Part of a small language model's weights.
Size: 14 layers, width 384, 18 heads of 32, vocabulary 2048, 30.5M parameters.
Each number is 500 + 50 x the weight over its row's rms, rounded and kept within 0 to 999. Layers, rows and columns count from 0. Numbers have three digits each. The size before them is the row's rms in percent of the matrix's.

# v: layer 11 attention value, 576x384, rms 0.0247, rows 418-479, columns 128-191
# o: layer 11 attention output (transposed), 576x384, rms 0.0306, rows 418-479, columns 128-191
# q: layer 11 attention query, 576x384, rms 0.0247, rows 448-485, columns 128-191
# k: layer 11 attention key, 576x384, rms 0.0247, rows 448-485, columns 128-191
v418 087:425481453515430590436555514522474437538469509462408503427557474498504441416428504486505387428492559590510408511474510501488504408541487427397504429439488427583499588532532602515525490556562517
o418 092:521518517454434507547546585483403525505395432601504501465534500472497442536474502534548452572537419467497567552448515516583504398429538559570554550567540567482450499439523448598426461523536473
v419 089:509491491472391561552541440525571456463526501494558540492580506442502473505573491532511549476478468453485563444484420501536557497480541467467556566382415546555501435392442558574579496578418542
o419 090:527450523484504514420570452516458450463486530521420476533477463597420597512486451543522435479616541550437518440492473439591380569493439560516490472536538502469489531508479435450541532416455485
v420 091:471487580516620460499478451432511544476533501453535503586485493477556565450501551504511497482532499434469383557581438581452537443500519535509529481530454429524566432515514538489550542496504449
o420 095:544479437550544549527535472593437484512562424443491575463451547463457499468539437540582566506549523466505552497427424430521485557480486457477461468449579448563489406443477380516523503553499447
v421 091:549491449475478479460521509573447580499523516479497511670488594512484500529453519490545524558478371454473511487516536490543448455470436501574532517530416409561483588482519492462499530476431469
o421 096:505564424491549475554493575499563532496595545466463473486474429472553553539515391403487420540506522446497450436455501517572459427486488455378581517514464526433597415576458567509509525522536574
v422 097:519487419524526546418535407447505527646543455474488442542511448412570596494529475515497543490494569497581489505448424505367505517536580566498467481464470451489568522484497538496557470525501475
o422 101:420507453516457412450484524444570487487486494502535509438479535473469506513550496491503471573480434419429496554612531455521472520545446526451436374536555568473431591501480435564489470615347595
v423 097:405483522518507484510502566402488485511583585535493548474605490588449494459538577487481485476546423552523498484477515512522488605519599490491416454566574420515575513473420471561542466441435459
o423 102:575462415484521456452547427591627566522441561488481329552468599457544492553496547486486539479456515483595499540556578434578438531511472445481426505476506548539517552551540455480429454434489451
v424 086:529440466490459474567529458483453505465533467538434510493455393453404550457472555451553516478445444511479502460458551586444458424552513473440539552487477522508584472486534501433478525507449531
o424 090:501524486463417429463532529507484412538437533420482496576519469507543475533478434506440477539559469493415503521585426422430502474424617561497558438483483456486471489618641589371512499422517469
v425 087:590441518496481493503494539500441494450508419487548588583456552483473564501494479469510585518487503538418435505447464509457393565495508494477571517550469448489489568510505462445501448535452489
o425 090:536525525526494527476501444449523516547543516416464442466511432505516401457450516472494519567478592426589552484623583515480487471435449529556472530551536574519484393529500487529405479442475554
v426 088:426447510458454477508480467513453494521542418438473477479500435512453422502483536521527568540473557537459407482514491527524423457520494499525490471566463507466488502471479535480513529408503545
o426 095:619554445527455534499501482587488510477417386430541523405462480460541549486498494423498552387544538492482486471488469422485513457543513478564478469454447460574423416549531465410453409544537461
v427 092:449526478494484492461532545469524458471471452422454514563428473533502549534452416447554616455512565497523465496541540408538535490502522541453475527538482414545535491480448519586448503511434566
o427 096:513468463470528484530414537454441493441534531468550442610520533491427558449484542539476577530492555487434518501481477579535554480430457469525593569495516413441498450445486475443505449535482507
v428 087:435518529468548612529482468497488530397488502527459488507531557505464466555511556487484507470544442471440576548501527440548560532470524482493554461506502547431485494562486500510483466541479523
o428 092:513533546502504520443517481514475478502487489526457525519474486502563502534484472495481519546452501512514430383532493515551423417458468478570487531599477527537463469438587481455502539554526458
v429 094:435444554519496515489510565514603523459517505596541523568454486468406438538442546442450441477529530559513506526535420448425499500499561523432480463537494538471530429535485459472537454581575557
o429 095:465493534528414484504525496455450549506418440504535427535550421523554481444558456543521449519536458452455567500470537544414513571443446488534493619430415516504445437508516496471488531566449475
v430 094:449533485655523412539491474519447515534541540491498414569505512468520445527556532391550541436456516519468554524494569438522442554536501438566478459516445522465539551495458435453540519409426524
o430 100:477487511460422567460529579497547518466458475498472535443509498414468546496462512551536492580476475532556483422431536510400526408527463488462531521386507573623561388451513466456547496625515404
v431 093:578508395541461474541422504484466464569551484548522459478474467506538424514471494473490499560549526439451527477540583548435442465441533482483527508504527445555599538473480446493425463395491472
o431 097:404556522552535519513495432491454509402601586412517510510497434505411539465398461476452498514556480566529379523565499471564545523462388514437514474441477507534415490475434579485497477503476570
v432 086:565525534518571519479477355523440447557442558609523456639555436483567525377489528476560479473482553413458527520497450448487516506501481616472516410474492492487444445503411546425494512518493398
o432 092:508474518439484346529429581489493505492566540436483555523444437497518487516404485479523489466598444494491552563508623502591564525535507451503420490531511547465483516590650572523496640434451585
v433 089:535615483562498435403529542554490511452443500479529426486466479552474469460520546479588489455446569490392559474567464500538503463595582464475571532464505451537455520541511481377551481416559390
o433 093:483454480516637527448525501506503491556541436588505603501507522500560457479413494504509489378522566483430503586518535556559495549430485448547518490450457510434568547422523608391561518509435486
v434 089:569603469398483482464504473462507532490425536539445531450517534401513544510545497509475447470571564486501474522516515485519486499506445595528489477435491491504441512412534405546520404529501468
o434 097:484470398537574507489460453626481604555467484551513519556478506551498477526553520477457520528556377445501560474530596534530561573523526535469541594498484564550488589543421541510507582480489496
v435 084:582510497500534519530453592552519506580537431526523498536494510446538511496564439491384526444578512453442478450468393508550504485453528466576490470575508487637487470564458606573482440482478550
o435 090:453459595522546511494510489445544507386531507412426500394419469585534533533465597481549541587464597480462577473501503554515458477466420547480598398477419517482447485431570429496451469491503540
v436 091:465428471585400589437586539443567456419382487563494529491523529550468490531544526521431485474506434489510475584612569489478540539563495579526520458446599543461413447572484560477447589453579585
o436 096:503521533530494442438425445459544501613452504502498535452592437470557489589550516481483487498468461581454586441391488460543458536511444447523442471536529455519508610537507460536493575497428457
v437 087:430533480517518494469578529426529577545541499473516428582496539483514502483476531574468495456569571484531560491554555495469469484443614498462460588515563428409460467500542463524433479461509548
o437 094:510479455507423504472426466583548438515434483444573492482466398460532527407490467598527494419412447426481537448488463547590587395476493477486411432492613545473543498546557403448553574457453488
v438 100:412369515558346458556519463540484517569541531460466504490516503520486524499391547481525523502460467560482466508535507590464450435502522490576470548551490444489518529524455475411436480493519604
o438 101:453492448520512516533484471552475393553505531485459478546567443465524449493484498549453505569461416544504473440488452455483525465531489414444543499478474446509589505519465495510487549526516495
v439 095:498550542507594486483537572539563518474466476445498504549545543573583534513558465497406499523530602445527605466454444471478570479456649469554508459504570363470521446463488452498383517531437540
o439 098:457489433551458484488552497490530556441505502556497539497450455488510478493491418556456397449470456526456488535468536593445513520505433510440504579574453526555492489493499477578494489481445432
v440 088:500496481537492411485520507530524505511389613522510522432507493507471448374553484523525457461595523439525533471545570522538521455485472520444477576642553489558478505536565524424500410493509593
o440 093:533545532472494579478519577537641514452575431495566383474548512442512581497448526500499489525470529453499479481585547526413520459459495496541498467481581526478454523534439496453542456464449540
v441 091:502456408377467599466513502553548506455537449549493448442526571553482442460518446591510532520534415493385443556487520506456498532477511548528495442533470491547438483543428571438552489490536465
o441 094:595489522547561439512524432511465439486531523477553388480496516546484440570506491473478477601521476508554504451513429447515371535439523492550450506510488501496525491381459427483405539536482422
v442 096:499519521529523490422397473483453523500362494509591464478429454526469542471391549514502559433513571566488530475495394537547473437501487511468523530603451518519501526458472501484570498570469475
o442 098:553544574424538531497575519470562526507533503558571483469543544469428462499581478494514467449569566559538411464557576398423505435578573463612500508469446422543474463453537418485459459472442495
v443 091:476510452525558529496620501514565493548524396522486533499542529550490499510561530532485525485519600507483491534465455490413408550484402463464515433476501540512545588487477508415563558565450584
o443 097:523560539506396478385482494535407522434398563391514446484498606523530446565511397486514481488483557493579502485536482477645406431486481446504539527493473518474511429544492401483545391454464463
v444 080:507552488350418510581514540473455563530503531579503499518428448444457544535469480457508541581455444511490528555502595468631538518469507513509516535544460457558483525537483450456470526561544591
o444 090:485412521508423487553524478511470432536601498460522439439497519493512481464533580504461447518467371511605529492475545607470505483402493442418436512482572538461611587472514417516451545475455517
v445 090:482414523468572519512517498478451513355499501424498474534562451545552467512394450534501515522470484564587506430520559482475525617415488517400441557474600537540446489428522483497521577522489572
o445 094:418550524520394476527558479394526497586491438511542458530492495551507505521546426523495498507596464475413485468507516409533434475519477417496586484541521492450624473562496537513550447504545505
v446 092:494499454404449512570510464541432533497484495566489508468477473517547551539547506490547471482516526530458505573512545463491505457609565575516482528557426506420551518452543428575562567496452450
o446 094:530389534504654498564451467541501476530411535397451549537387525439470402558491527498439571525584463481421509489537484451580449548527466449494489457567517536555513439540460540474412478500484422
v447 085:473434475431527406444533520367467503381562502439466467430496520593502500485553493453414507465487589473534474451560491397538467483562507476552536475466574522475549465475406457454536535507454483
o447 090:450623484562471504556479489480524523620473514411542525486493546403514568521512616539532608477445543447471482542385483497481471456535470453484436515509562515477498471575529439565471373484467508
q448 101:530584534449490465540514421449539513497434516394524490502390528481513511532479502504415503496424515474566474580515472488499501401392495421545491484501419604547513545529503450488516519518448523
k448 092:557471522489530453462507543548504527466470513468509543519473489494473544557467531551545524434484407540550458514492592527550466399494525489552488427492449462408490436486456435499446407462487421
q449 094:608440456438518463444486538524522467423564443472394513493558454503555490425460526505534448529535473490518578526463471566438471440585477538495450605480532401550471460478517532578439462551491539
k449 102:487467492523490445526509471541391513530458513551518484434423488562497514484539488471526485508433487561516408627479440385535504557528495504534305474505530490503540565561597505452583531455483510
q450 086:535484368533461565519466488590603517446521575465519472549565593478520411545561458487453552363490454455559491594473528463429527538497519466523619552516458561507491481570491507508466528517518426
k450 093:501574552565577464513442532556522492544481427470427544466458582460555512545434452493611453543392537518510562539626583401459460491507567592538535520509521493507500446489563390501463529412489561
q451 090:485604497539484459506479466495515488522599487535483507443456452493464525547417517573465462454528470460564572545453530442540498524475598459456570461469524458477458466558479456576571537453413478
k451 096:485494483453530471461522469471466530491552512502606563501584490478549495622547441544477563482421527539496563535406476513425363547443541501488498527511526507463484473535418513509515511518498476
q452 094:505582469548506507553593490536490387491505494502549484469491485515483474514431500459527545413534482403507512497383459542477473536447539433426565546544549416524568505542459508449544439395597507
k452 098:481612483459525486556464480524461511480536541529566531503567555474537559530451508529542484538544488519462503565501477560507554490474535609427474525495552510562477496518340478491481518509527460
q453 104:574430505537468578462503483454449519467589471501505509551495513504566534562529428481446495539410476553482609502473446425503524511586478432508419420514501444477536495400613490574488447459458556
k453 104:581449550496376506526491447519477498581448536449529447508544588575576616456550432486594458459513484453429483492564444474545464511511448474517506522573505458500435537515447494553528485413520446
q454 090:455555511501533460520514487592536538484357501529495506485570528512520528467504507478499519455372578526452491540484462517490565509441477471559503409589582413575542485501533454506524513525520374
k454 094:547576464437479540433533530450507463415475477469377467497422432503527493595466478489479503572442502541554497508616529535500490546521480526485532456522442495505573661488615528539442543445544463
q455 098:504503503476419434470465468470438611544534457538524440457436583528433520490497413450552527431482562541532545520448505613481590436587581577415441483456488421464470487492486497545503477500515524
k455 112:538513587549533517506507497468474532481481557511518578458417507511518436520477496445519538533506546471423460508443491466450460460531474450489477508454572478473570471582534472547601583521567478
q456 106:505427586462483423517498496547517475536469520463453628534461496523551502597446494540511538533525362493641475455546489580548600457476526440592509522595488570478557456450496458401529472471402470
k456 111:390477491485405557556514573566462477563519490541514574529481532450513482546478451504383570467578454484553533512599498436485444551473541402558484524442459555489456522504515458478481499518516451
q457 100:522498475535458420515432509347468525486544513449588439547423478545462497493556390500434639424429487471560505507535509508478509489468428534424537482553506483495493476471411472481540487509547534
k457 115:523551498555478427453515545532496486377523514448466500457535526423479503467454482577580463475492420486499501537530449513469464472449556475524516432446516453575487556446562440498460538483469512
q458 098:508478540446506561524554474552467474494561464545488521447511405587488495484498448385472462385590561433476465530511578474571563532476534529515465510477442504444564556553504500453488529446460497
k458 125:506521482421487495372452572502470561460368446563537538550448440440509560460396451504455564427569531447485559539531499536480537500496523510569411524420633447439521485557529515436465580433490524
q459 109:501489446625459460426589528546564504456521434457422540609620455581513540455584350512485493512532521530528504512525485501530443424547553431510417437628458508515484551487414546472496504460476492
k459 117:517498459529478404526516546474537527550509490439466555572585499543492508496575426492452510535451486483479495553502472459475523483448491501565552518547540527468487500431462496469440577529500548
q460 106:566542501464475517487486406454533579524512584448616511489443518500562494468491528535515464481477451567591544392498493482497502423483492486579573570507596446486549453469479489566587518535521534
k460 118:535535461519524489561577473446528552478569534501451600465430485385539547589392556469470533482554483522537503452547547519483443371463457424556502397521487435452484468389472416530557536551594456
q461 105:370528505451508477545495529507527547461488500519531502507500562477521449448470540504462470455544548414574547566502457495504538450492475520514521556497535537455596525581515463585472453524506494
k461 105:479433527469517431513483550482428487410459526525570553486423588452472510474557607446465413479474522541529485462501509515486395511433543538486566447548543501479572529564486559475505568468478499
q462 104:440464500508525491414414582446532495450555546383413381529450454589567450506536536488594527452472539518515539518514447457480582502533543531519593457474450512457581485412510485545561475494580600
k462 106:515455467502428492492523456449501401487429574560514509559571543520498552589600515458445457447486499570414494489479530456474428541522530542420460593404507478539610479448499531514490493523562455
q463 106:566534423495581451493563562539456520529591571503464490484516466490494499534577482550538388493468554518505483515476469514489512552478516532463421472535463430541418525426446542588415483486535553
k463 127:558454466497494392546510518479501500414565571539469510469534520570552445530520451477496411532436510477480525505492508486553481492532482603473480423460367536540512528503465474540505571540496577
q464 105:446484476442503527462491494462531473523522495502478450459560425479552479470523505501508502581510491500499549503444398520495560547563441512537433451504539468569544543485501486583510527583546538
k464 096:512416487471539504480435518530495518429512504477491476584543473543608531481507537515527521466485586507478514442493507359410482498518595520506453508512459545486478530483497480441528478426547528
q465 098:529507534580532564480531434465518528524554423434548620472507528523496529595558478546481507418553518455534436496470538503562530488440503458550497494491477475452485418539406445484523529521476514
k465 096:459516535538596495485432456480512509494515533498580568481490448502569504506484551544551486525455511560544470500539514452436568484479517428535503565486501517513462514500525501452443478537468526
q466 099:513613537662485514583522521512510527558463449533476474518470537582458461530512509586537503460447439384550485492555523440495449497517479486583511489513372570420467443488466525496508525578509487
k466 098:441463485492651529571573422533565481501507486554524609519431534472397541528497416512588619424468412507447514458524500491404385565475541484535503470488545462596431481451381549443418481445548555
q467 090:392429424466465478462462545482598566542452520472497453589465439458484518434463483429437520612477500508453485493519437445543471429598541456362502501569491590545500535419516483471446548488504543
k467 091:480455396490531485550596439594530448610576546477502443522539467530512557439538448422497591448573458467574544485556479539576469626483555519526539509557452511585536472545438579533527480462481534
q468 088:498439480495530554442469467474482495511428532450449483526503428474579533541463465494478480573569620474516443469521483546440431478507456496494431427466496510507531546541518510467483490542581518
k468 099:497442435476505589458516500553466533517525548472532524393551495613599440479480545513472478552514461534579546612515476425471455456531532522491552404506510596528413501551544553494480462460417561
q469 096:430498453606451586458558581447503507462495498417543548529480476423505506485515486517548484514463524472506512431514610541510574498475497539515507543508476509557510405433531502507591627587444473
k469 105:490480551444560455443517402420567441525425562511495474603439434441466452528559548506527501473545476547510499500568494454498499572477524505555586486471456520468512534480641568402411493572522490
q470 093:486543525455460393500573423545523512517502510547517535514541533476531521489500470543591518432586547468571501541437530451498530494554563474527391593480497507573416553495510482467526505500534521
k470 104:503564587573482541502446496415492624514516553476457530505438444484486550552526489568481483457478557591549428495482510557502495454361544508465518558470465471399444475549511423486500482639538555
q471 104:469550515402527507514594502516535489592535559458560552497516461543446546508518570494525425460589447452453597439635511513524512563469443552482536478567539555515507503501508570421558501507523495
k471 103:486476526510453561456577582464503402492559415524468524556448512464463624527474560389424441473508412502534530476537506579433527572503515525496497522568475578502410610514477547435522512479483521
q472 097:492563477491554522595435514504581564463394505465512455443504559479474472473513530517580519538546563528521449498466471582426564503569463488566472389552449418500500531557536527502481532528606556
k472 105:484411461462632445498555560417547523491534501571458485456561426582504560440466449444482543450495417563480496510518491532526526400504532533468466484448505592545468548362506557414537522461507618
q473 103:508504537475477543541556501493529475492576635568525517581586554542542535598504562461515441481495489465485493429485611546521429520548562586468600526556495510479522471496438494455576517446491522
k473 105:515524522501511582518459481411535524568498572513557545489537500583536553482507490619499530637468487525535435478481544519431518491519467480463504480418538439434471566480525517532524474476426483
q474 104:497650557436445564521488462495524499505495578412491536449417438567400412563515554532504447462577425442534473494495574448434519700502503556507564587484457446409468480559453501521469453524519476
k474 100:559503511521436453474492439560519472448449465443404525473514477552509421506463482435507496508502421507505498441558495404523479519490456481550488510509427479598450489523572434546484459526570475
q475 097:431463453396483410485475526413524518450514475574532584479471551525501506432555499414481529556564545484489534457624504501486490417525456461530474537480543503546539480438541420489531533470562551
k475 118:462480588439513542458476450395460470534514460588472536514430514423494470490400527476570485444514490466546530463510544564477533522459482495539469525453541449422469534448486481493575479414544444
q476 103:480461485504533525467558517544501473593415424546485534440460520469475498497490515493583472461512446498655523571552619461491475434489521487473542535430539488511529606556573581543535603442560492
k476 106:462438447465453471468469535494504500476418504564535503437533458406534439563518439596457448486502576540451527525433521534620452499551464509461474506574448478486454524566448502486547500465460460
q477 098:445486581578498609530520499496519441444475545477470551533458516547523551450507510481537562494594494524447517512485418584506482433510526550531558458518456497510503436423566447602481538508543602
k477 110:504626526545494460504504458536455522452519512557540544502496565496485506456516537521494530535450498561497491469531464519450537531629478463542478410469480576486501480414566503586520555563493386
q478 105:373525585393445441477561578463481439423471505496482487415456513480545413563546417553588443521479468449560483481520471501514496489452483501455501497599485534550582576444436488526480472442532482
k478 108:418598558378462479491497513547486465537536387473445547443499480516483493512493540464501551441497334498423470492567531549504498600464432539428546487459538440515588563418473485506479511556509396
q479 108:552498489501481484567430543451559474512509422511555491447534447589534475526366566508505427483534525549525534503542436485429527484453477589444540510469481459548536541505615600534506534530498475
k479 110:603590459473574463532516531516536526437541506492503495510456568580453509500477563498553559428526504511523554461559533446417481399562493538460468395504505511423503504479584518537537526458500426
v448 093:457509515466493599446484401439400408522520475449542499466527444543424464499514544601503558568545481403504477427428570499595491443489539474529500508535477444464519544583476470443514470443516578
o448 088:521459456516471492531528559526430526497545434532450518507521488387477518535525477438567479463427447514541532464594521585499462488476469530444477376471451478423554489525495568483474554491414496
v449 101:527533436432503500402485474561416533493469473514482502429455450538571544505565518545520470513506562543562530475482416504428514510443542616477515424562386511488551594470508600553515538569532561
o449 096:507512459448430445454490550520531489482474492475434416541545534487531473412581585586492477500568455429516538599608397361589529452457502426498490585498469521435576408492535573551629544563493507
v450 090:591529426596504495541432417496488571526505531492492512561535464461473441512510504456509547554531457427433510497555547471501573445446460522518544453505569651475467510450535507473473489490584432
o450 090:561574463400470503520567530472439453524531607464485523501351505447523506574460492452538444514547513476444485584407543477493422493572497517455470480511470525478489504523449572499558519564494511
v451 091:591484491457459572498500469454513423518440475481490468489451545545519462442552517520574443483589492477560540488475520470548477582574424585515536450509329435453589448529474543437449483455570458
o451 092:409490511517479489569485534585568477508523477548450585553531453464442495459561500516483494515451559440560454472501512469478470414435536514582448471429587542582482479478583419538532550529506542
v452 093:530496514608489555536503454582508458438544500565499495528561520525500504542471536489494554482505547473604448509460488359594587625423493507516490534424480480489490518534489507481512500576499545
o452 090:581425490467529410533553469420459544565506491501549477539417554471499487464617480564443464476428580455494458573570536511414475399479527632531528451507540457459430528459474420522483447455401475
v453 091:458593440345476391451536532511419508495460506472485521545535564512558531535498485413578427565470472531568580491598487400406459488483565547512555426473464531497539613475478443449580449508541543
o453 092:474495536499534541631558472513555470585485548495494498630443573410503420538524591573485515499438456515530499462543417466433486490483566420438479433564434587544404492515539600520481521600475515
v454 094:540401533436461533528471484446500467469556536457505514419545556600499395532532438459555542501497502562535539537468582495529460472525368542541424492595484515604448423549597504556525513541430439
o454 090:435554532508480492520576494465449475482471537483452481558518358473511424471471580380470507483564452524435469524460488531422543535432484522465532543413474564480517462511533473515561474574509530
v455 089:526470577544534552515558554490521487503497383482465533500528528552523550451562508489506575546465443494455441463480467575476417604541472536498544484488465547476592517578512530449618518559539494
o455 089:433491490437372497461544535526538450456463472495484398555543469525505498433501442468506442504514580484533473534430522481544429508502458537427460507465473452455587519498466433513465520493379564
v456 093:492457496445492385530471546592524624518493457407440493548441513468495469526534514511525569533455529513499462523536526472323540579518471596532527367508525432417497491525530456562568492511476532
o456 088:479559480562476523490458360481510382480433460475564535513404554473454616512526559519471437573574567566546454534518508521553493456456432504467550534546543502532471517497472585523524540530533563
v457 090:518563482549623487478489580457480486499435554456516483426535576372468462498360552464473500454458568473556502509486490509431420587530421522465508476571542581539548474601545509552479497506444609
o457 090:522532475438511501496561433548550454454511582419519425507529456418506543408500453491486497524523614562569431498422469456479549438491558540490488445563500530579510365526515527520470541594515429
v458 099:510473531424504463562505584544499549577439492461504408472372499491508513516528359475519530612513497426521542529406553532594492573470531550449585407458493463460464479539437506556531537488509515
o458 099:471549361552459568612487481476482527508482525510467422528485456417564519520472584511530463473459546454548566475483504484504516521568568528577504513509568400532496463545531564549506579549462514
v459 091:487527521596477606498397625540497479465522462431558440458552452500452417516461627510487557535487522496567412467514506427442607575447590497424478484631535547517545549504461535646533473480551494
o459 088:641504534411613523461594410561509478486487472557477470508470519524401634508482497529463582549440490533568503478535532538555491436440494535456552504523441547558492374515560565453485532521519541
v460 099:351438513491504450436408479555595525521451518469452538556486499507534559481446485575513501537562470472502681567527452518499521536499530440489490474471590526541547427496427576534579454501570457
o460 093:573484454516465518633507471496434518388430401473408470473473521520494468563523453510513455546511457519523480439543526619417472470494434478406569489595464488499460458514474504531508446568483511
v461 096:475452490509469507566509444473436466537463510512449517591548497479523470543449487465523385499508442457515551359424526557456525487499554532485543477446494530480527531445432531454510432491555568
o461 090:495541571512459507491525580547500454432560422514589535447544493580500509510534516498482535488482512507516495509533473482520499481413496484475588533443560499529447499504481552498516484489591444
v462 092:506514519458552509581554521458552547606563616596440434514526447508514509496429536473518542537580480435588514472505567537500504501531495424489455455527487437474452435491562481334536430469532535
o462 093:384426463525548504529521490537502471412526473421454488550513576525480569505538499499431492467512475452456460416512545516466589528528421493443512483437547513437494554528523527447607493562368455
v463 095:585380418595582474478495447534451487550510486557529515382433402496577462465495511503477516446509441446601476497521516573603465474459552573456485507414448480425488531589461565490532501455561468
o463 092:413515465503433512576505695421484464494473505431401458504485531467509526425498588497589515511581553403447489427421453462557428469457479491506623383480552489451507462436509521598477531498498504
v464 103:526491610459566561478431490453517501610603520480475484490504449520596505615430413512471481501568464461506545571481576449444509543498471448625520509480555462473546460493466514412477525497482441
o464 095:479614523485539507494499448491581603522462496496452510435593506538430463546482537444534507448464444521502502476566515463515462575488441414517482454585510391432455403561504472517494481481464507
v465 096:418403524389544533599451478582477565514468501473574525544551513519495481496544458531437452516452479493507501573554550522489409557445555533446530497429510550503462482520505505495545482452448556
o465 093:493500445510527503484531495466516443475575491518490451485512466398514506493529478530430505571463523435445395422450438471388570433554517467498527439485493393520538626499474467507578497595483593
v466 097:577476537564464454586498511578541477480485518556465522481506528537538578500560440503518482436518632583509470562497445567592539594477485498450462523464436487607469482496506490519488563501503451
o466 095:448499518601541539516437484460520485541419555501508415566502617555588480460518557515472481546518500429489418489459554507487511478515355489558528450540546480421473495466366536487540488452455507
v467 092:561473482451427488472548464535561483627567551478530425524525396614499464514543481415415481482499479448453546530507428554476469598474445472501499470532504453513586399505582582547404483445542556
o467 091:441427503559486480548483483512498552489437407534536578511505552448500516588643641575568506427491490637416377478581488520487550469548470472459473518502540439525409503501508414602425548482528462
v468 093:545477574551529494543436450512504599518557445521522466392477486423445460557395475493468408617529415427515539525527574465611539489573384509563451540582459456511326508594481521503632597535488424
o468 092:432482435571476528581483495481463439416535521550502529417426584612424520569515546511471493507525533447454557472472520453587412464495542494454450586435537470541632515443541559507511412530424492
v469 090:376615437476416554499508496479480511525440483523511476606483519577462516563567562481458509543511576551433433608531506454470567479441519539558457515600488485513418422487506552518463468477511573
o469 090:482474481466471530479526471530493543572521551446510549580561498522518449523425447422528454519517480603444495543528539637478606500445489470486505523465557493555549520473517467519488445534474558
v470 095:478543523501487517493454509532430523421383509460465481620498519499474512391464502588464508415454451454474480477534485479386575573560494631394476452541448466539443496487555501610519542578464594
o470 089:431491407504546495442527486517464578504551456564476488505534585457473552443450485492544423571542521539544507500558453563467492521417601453501519586562506552569510559505544582524553429527551473
v471 087:539494424488537554583584511541418518457467538525440505483553522526556427502496479576532465536564455422572424442512561516513484553505507492491469587497464367507517441505516484501499496510528535
o471 088:588453500481542491518476491583516447580455453506418442552507479436518605357541545542532491445478531578512459529493481443477519528546539543456533472445509510508509482513517558565500489456497516
v472 102:521556563506432492480451461525448528574454512513540477402488515511421563517567486446519576518534476510474532559504411548458453538599503509519506543409515511487550497548468549579453401495493486
o472 098:410442528488461450536458419507516516447533569515534469582459425506389566552520565570467454504481451519486535497489449490481536558430506497514505519506565427480449443487478406490459457497382519
v473 090:491540509474473534471474483488465522439509487591481447506544394538544437567463491628523504535518515513542545503478539536573555578449527550414546507540464592555504481496506431572496574442552573
o473 091:444519485576459498456478449518567567520507450525549413494472471565513652511543552571434522532407491441466473415624463473496546525478513488461504516497507565403555423476463478442493523527524396
v474 092:433521408450471559475469416524564449575575462575513414467489554554405539559516605599462464435513572572443472513517590546464450525599517609511510601444494464476514383543555501571524470585474541
o474 091:464534630502569514475486533560548475535485498414511542483472547472503465551494518583554467503613536537526521528547523550431417567522567543592558561517536411539426438404545512539517476388464532
v475 096:559538563487516463490569567525391495483571560495546563543634480459533522494564522530473428517498490538492408512431505544471506614431545587439432540525455474555469521604518514381587495536431551
o475 092:423454518502555450508494534470502449593533472549502473463456479440425496552460480473554497466490497494511492459527579548596495559454526563578457484547580546483428543598545414497459440465552514
v476 096:476460468464429417524492429456534476551457436560508483460526474554495460502476425522472487481536518429451508392435575475498484496433482474615495543545464492518440478521549484470528406428555446
o476 094:412488485546544532554538490588478480478478497481431462527486374486550535505580492450554523479494503545414521526525525481533438450560500471506455424523524467493626539450507532523492481554502548
v477 098:518532501467448484496498547565498533526496426457476443455444528497551467453552513513510563506489538551546430426544386478457530522483420512528462358536385433437468533520446534564456539468480575
o477 096:523541497522459536472514553486457527583498454392478554528494527561468496498537510571481461496467518491573457541503545494494493540531475470475476481454611454481481455443500481457563487562540548
v478 096:434443545490532426476525574502477484398517509521561479490527471476505442393509435405488436551481464486527490554564575521548455598448522482455451479572403624529435593541503476547490471477550526
o478 096:484547508524475450450522508494464513577512508471545529589452493400593540470422504486513495469465550560471477492461506526467430460466434474468558484492501543482572556559548474513429487536511574
v479 093:522507488570490589439525535509510511503452497454524496537522549474479575526510447479473481516558492470444469483489523423480546440354542551511569494501503495487521590519537441460423549487453514
o479 094:554576471473430507449463458489521557530446493493464507506405497598489569519437507550545516384457488486496442537627487562562507420570505554517544512546440558517368516464572469480519475549508457
q480 081:598481465466490468480494550492526532517448507536478550443511536447552517556503537430591527617559530493445542507558494508549471562487456424404450486576443450457469576438572525514484464498528474
k480 075:545513549509451561472482474536481462478521474566453534522459587468582622442380512489534546526487588481472486507567554526466503518539475507565547536482507619482458534526461548497403483459578559
q481 079:552437552510482490490517521496479446599517504505452409494651481461501515533510464409455489468408479516402638474433567451510490509540389507460496556460455633398487487481527459485449565491509535
k481 076:560453461470503485548533459333453478460553395533481401550431492552526473559459486616464548453510560574563357565545470536544446403523488417570438466506535486507556446491508454465479480554554503
q482 077:574453535487459478481488546491497482619520521580580469515447391501436499527577518574413494497476564525501481472548447426504445488527441523466528525481481641591559445508506431501475526573489472
k482 082:454455553551472545521612502464514501506507515597454402551460501470460509606538542549554507458528545528499555412499471535414571458525547528476512501434560491472455511475478453472519427497529465
q483 087:509487465517442519433494514537490451397542520479463581505439645439580449431516487409505522485562459518543459525483487493515458445513550425489479442399480439515356577521570582515526463493526475
k483 093:566465536413543487430463617483523505541509526533554573429435478556540537473463497520515546499512502497478535536471500504518542489588520366552448540507491519487422576472546530495563455470619416
q484 092:473451479566572547496326424583505593374445509498516558465450473474390435502500440502535497541323447514484471480501433513555497481507543514551522464407517451493460388546445397433563513427526523
k484 087:494466471518469495540462481523455571534478409430447554461445475414580483553391546588534512482454460542507491561491552479553485466501475558447446477554465473421431512522560541472423513466460571
q485 098:529507524511417521511543529510538437485535551553520542434494604431553437494373563327518563573456455463571468502507532574476498536523523443604484482409437499476511599474495524559489564496510470
k485 084:555460592415495500518414478424482619466488483511457465492426502486504535483562537435511565533486545481426571462534460462461506514528500527454513495495582479558443496517529481563543456554574454